Part of a small language model's weights.
Size: width 64, 2 heads of 32, MLP 256 GELU, vocabulary 512.
Training: a variant of Adam for these matrices, 9587 steps.
Each number is 128 + 32 x the weight over its row's rms, rounded and kept within 0 to 255. Layers, rows and columns count from 0. The size above them is the row's rms in percent of the matrix's.

# layer 10 attention key, 64x64, rms 0.25, rows 59-63, columns 0-63
size [ 95 119 103  90  90]
[[144 138 157 143 191 152  89  88 120 101 113 139 104 111 131 115 150 134  71 188 178 172  88 131 115  77 137 148 132  50 119 130 153 142 148 207 197 124 122 151 128 170 158 153 129 165 170 163 129 163 110 138 102  96  82 115 139 153 103  95  94 111 106  96]
 [160  97 154 134 145 147  89 142 117 109 125 119  78  79 123 107 193 144 136  97 139 199  98 157 155  63 134  96 118 111 103 126 138 100 150 162 158 152 166 113 149 179  77 138 110 115  92  85 190  67  96 166  81 122 113 132 116 113 121 140 162 122  85  66]
 [117 133 136  88 152  73 137 169 128 149 129 150 128  89 110 150 189 148 145 169 106  86 157 129 124 170 129 124 177 172 142  99 159 155 185 168  66  91  88 132 107 199 185  93 157 187 103 135 106 125 151 159 105 110 119 143 179 155 130 167 159 119 142  95]
 [137 236 133 161 186  68 119  94 126  83  96 160 126 144 130 123  79 143  91 145 131 141  90 152 163 118 100 148 132 143 126 137 125 115 118  69 169 122 147  96 138 131  85 119 130  96 108 182 158 161 109 112 134 119 114 107 168  84 102 140 181 155 176  66]
 [165 116 124 152 156 128 144 138  77  98  90 127 144  34 126 126  54 112 110 161 156 202  89  47 172 130 162 109 135 130 152 110 114 154 136 121 144 137 105 117 116 143  87 112 153 117  97 157 157 130 128 110 125 113 130 109 123 156  68  69  65 126  92 144]]
# layer 10 attention query, 64x64, rms 0.247, rows 60-63, columns 0-63
size [ 82  81  96  98]
[[188 202 130 134 132 145 119  82 103 134 157 121 112 105 132 128 115 124 142 112 155 153 161 101 144  83 146 122  86  81 112  93  92 140 188 112 163 132 130 120 149  79  44 142  70 163 124 153 152 116  40  96 119 117 168 125 166 110 129 108 134 172  81 139]
 [ 88 107 161 153 174 156 116 167 147 138 152 109 133 168  92 112 136  65  80 153 130  78 159 133 123 127 139 139 149  83 114 125 218 151  91  86  42 112 119 152  90 135 107 137 150 113 138  78 106 169  98  98 134 180 116 125 109 121 145 137  59 164 134 120]
 [126 124 138 168 110  90 155 120 186  73 145 102 178 120 147  96  98  97 153  67 100 189 107 122 140  92 148 121 108 165 127 126 134 103 135  97 164 181 165  82 177 161 113 128 146 176 129 137 155 134 139 149 113 153  51 216 108  93 132 121 150 101 117 105]
 [112 107  99  89 135  94 151 129 115 100 121 147 172  17 164 177 141 120 100 114 138 165 116  71 169 147 152 120 131 117  69 167 139 134 100 154 189 148 161 135 182 144 147 119 119 109  90 165 138 127 107 131 132 136  70 165 102 147  63 159 152 144 144  95]]
# layer 10 attention value, 64x64, rms 0.272, rows 32-51, columns 0-63
size [ 75  76  83 295  76  82  68  71  76  85  67  55  81  80  67 238  79  72  64  80]
[[129  94 163 153 122 158  99 159 172 109 110 144 194 136 101 138 106 107 146 139 233 131  69 146 106  84 141 162 139 167 164  98 133  99  81 125 127 122 183 145 110 129  93 133 107 107 146 189 167  86 105  63 155 100 140  79 142 126 168 133 117 105 115 143]
 [148 131 146  98 147 168 150 125 110 155  53 128 136  77  62  73 135  80 147 135 198 114  95 126 151 127 156 159  78  96 101  74 160 134 136 124 117 111 150 154 112 124  69 119  86 104 112  55 119 109 140  93 127  98 136  62 107 182 155 129 157 135 124 123]
 [113 150  89 158  85 121  95 136 124 152 115 132 161  52  97 125 149 199 136 100 133 113 117 133 134 102 150  82 119  80 139  74  59  80 113  76 117 118 141 130 102 129 106 110 149 116 141 219 122 127  48 124 134 153  84  78  97 141 147 129 113 100 113 138]
 [123  97 113 154 126 147 138  93 151 148 181 144 138  71 141 104 134 170 166 150 203 167 148 157 137 132 137 103 113  87 120  70 133 129  56 151 140 168 119 125 112  71 143 156  62 131 122  96 128 139 131 110 176 165 108  46  98 131  96  92 120  82  92 128]
 [136 156 115 198 109 166 108 136 139  96 121 126 177 185  76 162 132 128 141  80 122  96 114 123 188 127 123 123 164 175 141 173 107 106 103  74 126 160 121 113 105  84 186 105 152 144 119 171 126 134  88 128 145 143  47 138 117 114 140 120  75 139  53 102]
 [148  71 193 154  85 161 121 122 139 192 106 128 102 118 111  69  77 151 126 149 155 159 133  76 182 126 150 107 144 124 112  76  91 113 138  93 135 117  44 124 149 176 118 130  99 141 109 121 122 109 178 166 115 159  58 114 122 173 119 123  96 144  96 146]
 [161 153 115 152  92 161 116 106 138 145 111 109 137 182 130 114 133 117 126  68 173 152  90 163 123 153 164 158  94 113 142  98 102 169 155 150 128 141 170  88 119 161  85  99 121  67  54 186 152 126  47 115 144  85 196 143 133 156 109 149 125 107 113  97]
 [126 188 126 100 103  92 115 152 178 115 112 113 153  57  84 154 163 101 136  72 142 124  99 139 147  77 176 143  99 146  96 145 101  88 126 204 140 104 113 126  98 172  88 132  91 127 121 107 148 133  81  65 140 122 126 105  78 136 144 138 172  57 121 118]
 [169 111 160 146  86  86 119 118 167 136  90  97 137  97 140 116 127  89 140 171 169 124 178 158 130 130 147 192 160 116 131 183 104 167 119 175 148 116  67  87 144  75 120  82 124 125 132  89 121 163 153  80 134 145  73  88  91 134 106 148 205 105 139 154]
 [141 109 127 109  93 154  94 136 106 121 132 124 185 108 100 135 172 124 104  71 123 112 110  90 167 108 143 143 113  92 166 150  79 110  98  68 151 131 122 119 100 126 127 208  93 106  94 214 115  98  77 126 155 178  81  78  89 123 105 134  76 150 109 145]
 [142 100 158 112 124 149 114 116 167 118 126 141 149  75 128 170 189 117 124 128  98 121 124 151 126  71 130 111  71 132 101 149 206 129 102 213 136 142 174 129 158 116  95 107 104 112 119 205 124 141  86  63 152 165 121 124 145 132 133 160 195  82 110 130]
 [106 176  84 158 216 102 104 106 145 173 151 154 151 174 145 129 116  98 115 190 157 101 121 125 111  72 114  73 136 146 129 110 155 120 106 158 119  99  67 110 118 148 146 121 121 144 105  88 139 100 121 163 102 129 180 174 176 157 123 127 139 194 149 188]
 [101 224  19 136 158  90 125 105  98 147 127 126  76 111 138 120 150 137 158 154 124 132 130 138  94 159 151 128 147  70  90  90 138 150 180 122 128  76 145 115  89 178 157  77 103  95 137 126 127 110 142 120 128 105 112 141 173 143 127 161 127 183 129 159]
 [132 169 162 126  96 153 172  92 156  93 103 106 115 140 103 119 138 111 142 141 155 124  72 119 136 197  94 141 155 108 149 135 188 142 120  21 124 110 156 162 119  83 165 120 143 132 149  80 104 131 179 115 106  92  51 108 103 129 129 144 134 113  63 110]
 [ 99 104 192 146 120  90 120 118 122 172 123 136 171 132 189 138 116 157 121 159 156 161 162 135 107 105  98  80 141 114 129  55 144  85 104 148 133 176 159 160 199  82 128 145 141 125 163 136 152 124 162 156 131 150 161 137 200 190 156 109  90  90 164 152]
 [124  87  76 168 117 124 118 102 133 108 170 128 146  30 139 110 132 166 167 176 160 150 161 146 145 137 163  97 126  86 113  89 147  95  63 133 148 150 122 118 101 106 147 157  69 142 128 118 136 115 118 111 179 183  89  57  97 118 111 103 112  86  95 155]
 [130 150 147 140 117  82 117 140 154 124 155 132  90  65 126 137 130 123 153 104 100 119 120 157  99 144 146 162 130  75  44  92 161 147 170 200 160 140 163 137 172 109 146 166  86 166 165 110 140 141 126 111 151 155 170 126 103 125 107 111 212  61 164 101]
 [109 104 151 140 137  89 108  97 116 120 129 114 161 165 171 158 169 131 106 151  60 123 184 113 114 136 114  86  64 103  99 109 116  82 116 144 100 154  87 140 201 132  76 149 145 156 135  90 137 173 135  97 130 193 178 145 134 102 163  97  94  57 147 130]
 [105 150 170 136  99  89 107 109 171 130 152 123 219 142 196 134 111 112 152  73 142 202 179 132 138  63 208 127 152 110 152 111 140 125 140 169 162 139 107  93 144 107  97 125  95 137 126 104 147 131 118 128 133 161  94 165 106  95 142 159 106 124 171 169]
 [134 139 148 108  79 134 109 157 143 100 105 115 209 157 152  97 147 117 133 194 183 183 101 152 110  88  94 133 138 130 118 131  48 120 113 106 153 161 175 105 154 128 109 124 161  62 110 152 136 171  79  86 119 132 145 146 152 120 121 160  54 116 154 154]]
# layer 10 attention output (transposed), 64x64, rms 0.235, rows 32-51, columns 0-63
size [ 98 105 102  16 104 102 111 105 111 107 105 105 108 105 109  64 103  99 110 108]
[[129 129 121 159 156 109 146 165  94 184 133 150  88  11  91 114 119 135 118 139 174 115  66 138  90  95 150  82 119 101 151  94 166 115  77 123 115  87 114  72  92 126 133 164 171 121  97 116 116 127 157 108  93  99  87  96 128 123 138 124 100 131 164  80]
 [160  50 115 122 154  70 139 123 119 185 181 135  99  97 120 156 139 103 116 175 148 119 124 134 141 130 119 104 127 142 147 135 101 152  95  88  78 179 125 110 138  88 117 102  78 100  72 146 107 110 139 115 212  69 127  83 154 136 147 122  93 163 185 158]
 [151  90 103 113 129 190 137 118  63 126 119 159 135  87 126 115  95 131  78 141 186 107 108 139 129 161 109 147 154 102  66 134 136 148  62 129 102 158 174 108 117  92 127 138  61 135 121  71 213 149 147  76 170 138 141 143 130 165 148 135 139 168 161 152]
 [181 103 149 126 137 101  88 122 169 135  84  71 148 156 147 152 115 131 133 190 154 207  99 108 130 141 114 101 176 129 124 133 130  65 135 102 103 107 157 163 169 143 165 130 108 107 158 141  98 146 159 123 214 118 157 183 147 162 104 118 118  87  71 155]
 [132 160 103 102 145 100 146  86 141 147 143 129 147 213 135 125  78 124 142 107 176 121  57 138 159 119 113  93 143  89  87 143 138 123 120  98 156 100 154  97 122 105 170 160  66 140 185  99 139 141 113  74  60 156 111  59 126 106 142 154  82  85 134 128]
 [138 151  84 176 170  86  51 154 105 150 141 140  86 142 139 135 141 193  97 128  77  96 148 158 137  84 126 146  98 165  85 118 163 176 118 147 145 167 137 147 183  91 127 141 154 184 130  77 169 167 169  99 153 108 127 130 139 150 158 158 108  68 129 134]
 [180 155  91 144 106 132 181 186 100 117 122 149 162 124  74 142  99 139 101 125 122 131 114 160 160 104 133 114 166 221 144 163  91 120 164  99 101 144 117 118 143 167 102 167 109 147  99 149 162 119  97  69  96 140 138 113  29  96 102 135 103 115  92 123]
 [114 123 156  92 156 178 120 137  86 132 124 189 162 132 115 179 121 128 102  93 131 102 160 182 145 119 177 101 162 130 159  80 150 129 152 104 141 109 120  53 169 118 151 145 135 132 160 110 121  95 123 110 211 140  81 118  46 152 111 103 154 167 126  75]
 [174 108 175 176 144 104 152 128  80 118 154 140 114 148  82 152  65 115 146  92  86 164 168 122 109 135 112 112 106 117 130 166 134 146 143 146 137 156  96 150 100 138  83 166 106 215 111 107  65 114 139 133 178 182  90 194 129 132 102 167 126  80 120 152]
 [137 135 120  75 130  99 188 114 167 145 127 180 107 140 153 138 156 117 111 138 150  52 117 137 113 126 107 129 148 112 147 141 196 128 155 139 104 159 111 117 100 105 119 188 130  82 210  39 131 134 139 154 129 119 181 131  92 101 149 199 113 168 135 139]
 [184  77 130 103 118  63 119 166 111 148 176 112 145 150 142 143 148  87 163 158 182  77 140 137  96 113 161 134 136  86 154  94  85  83 131 137 133 129  21 163 145 177 148 115 136 126 163 106 119 152 111 163 192 130 140 103 110 111 159 107 102 157 128 156]
 [120 123 179 131 135 170 142 130  54 130  87 104 143 164 183 172 147 184 129  98 136  97 139 152 119 103  95 120 103 112 116 149 101 128  79 101 130  94 136 122 129 109  59 135 210 112 161 100 100 102  89  76  85 160 141 108 175  66 110  91  98 122 121 142]
 [129 132  99 125 112 192 149  96 100 167 110  88  88 164 112 115 159  84 143 120 144 102 133 194 131 114 142 176  90 120 163 123 141 123 144  97 106 146 106 107 211 162 103 110 154 148  59 117 129 189 146 116 130  59 137 115 137 158 110 106 181  72  77 120]
 [184  87  86 144 118 127 180 117  92 111 142 103 162 119 140 125  98  72 123 115 131 174 110 121 139 159 166 134 110 120 131 126 119 175 164 127 101 169 228 151 122 149 147  88 120 159 196 117 125 113 146 193 126 185 146 134 192 130  90 131 113 121 102  78]
 [173 129 166 107 140 132  87 111 111 119 127 122  99 102 140 105  65 155 111 114 155  78 193 129  79 155 126 117 109 160 105 113 129 149  47  73 181 100 120  82 111  90 104 137 104 109 129 184 106 184 158 161  55 118 136 131 113 160 140  86  86 129 113 142]
 [146 140 150  99  84  91 131 123 151 205  97 100 159  84 102 130 154  86 106 162 143  87 108 139  78 121 185 113 147  70 118 124 122  93  71 152 123 149 188  95 122 102 136 120 107 130 204 123 110 125 172  91 170 169 139 148 101 159 130 147 145 143  68 158]
 [ 46 102 166 132  79 108 136 130 166 142 131 124 102 132 122  76  60  90  84 179  84 104  92 124 111 137 194 150 127 125  83 137  91 117 183 136 160 114 131 123 173 175 116 113 122 120 135 153  81 151 176 113 193 153 113 165 125 144 143 106 151 144 168 102]
 [132 139 139 100  42 127  55 152 171 130 113 172 125 105 113 149 121  68 114 141 157  90 154 138  98  38 140 128  98  98 100 125  69 127 131 114 149 104 177 117  87 132 145  65 111  94 137 139 114  72 130 113 155 153 135 171 140 153 102 153 154 166  96 148]
 [136 194 179  98 130 135 112 156 136  95 172  87 113 164 102 165  65 166 146 187 146  91  56 129 111 143 114 104  78 156 141 112 148 117 121  59 131 112 102 136 124 138 108 147 102 157 121  99 152 118 120 146 200  73 118 147 127 185 145  89 180 124 130 129]
 [140 148 158 149 159 149 105 119 121 100 191 120 137  91  88 149 146 180 134 181 123  94 134 115 107 168 184 110 127 134 151 106 136 112 163  91 140  97 115 171 156 141  71 210 127 148  66  77 133  89 128 118  59 112 179 152 113 115 160 110 110 172 164 159]]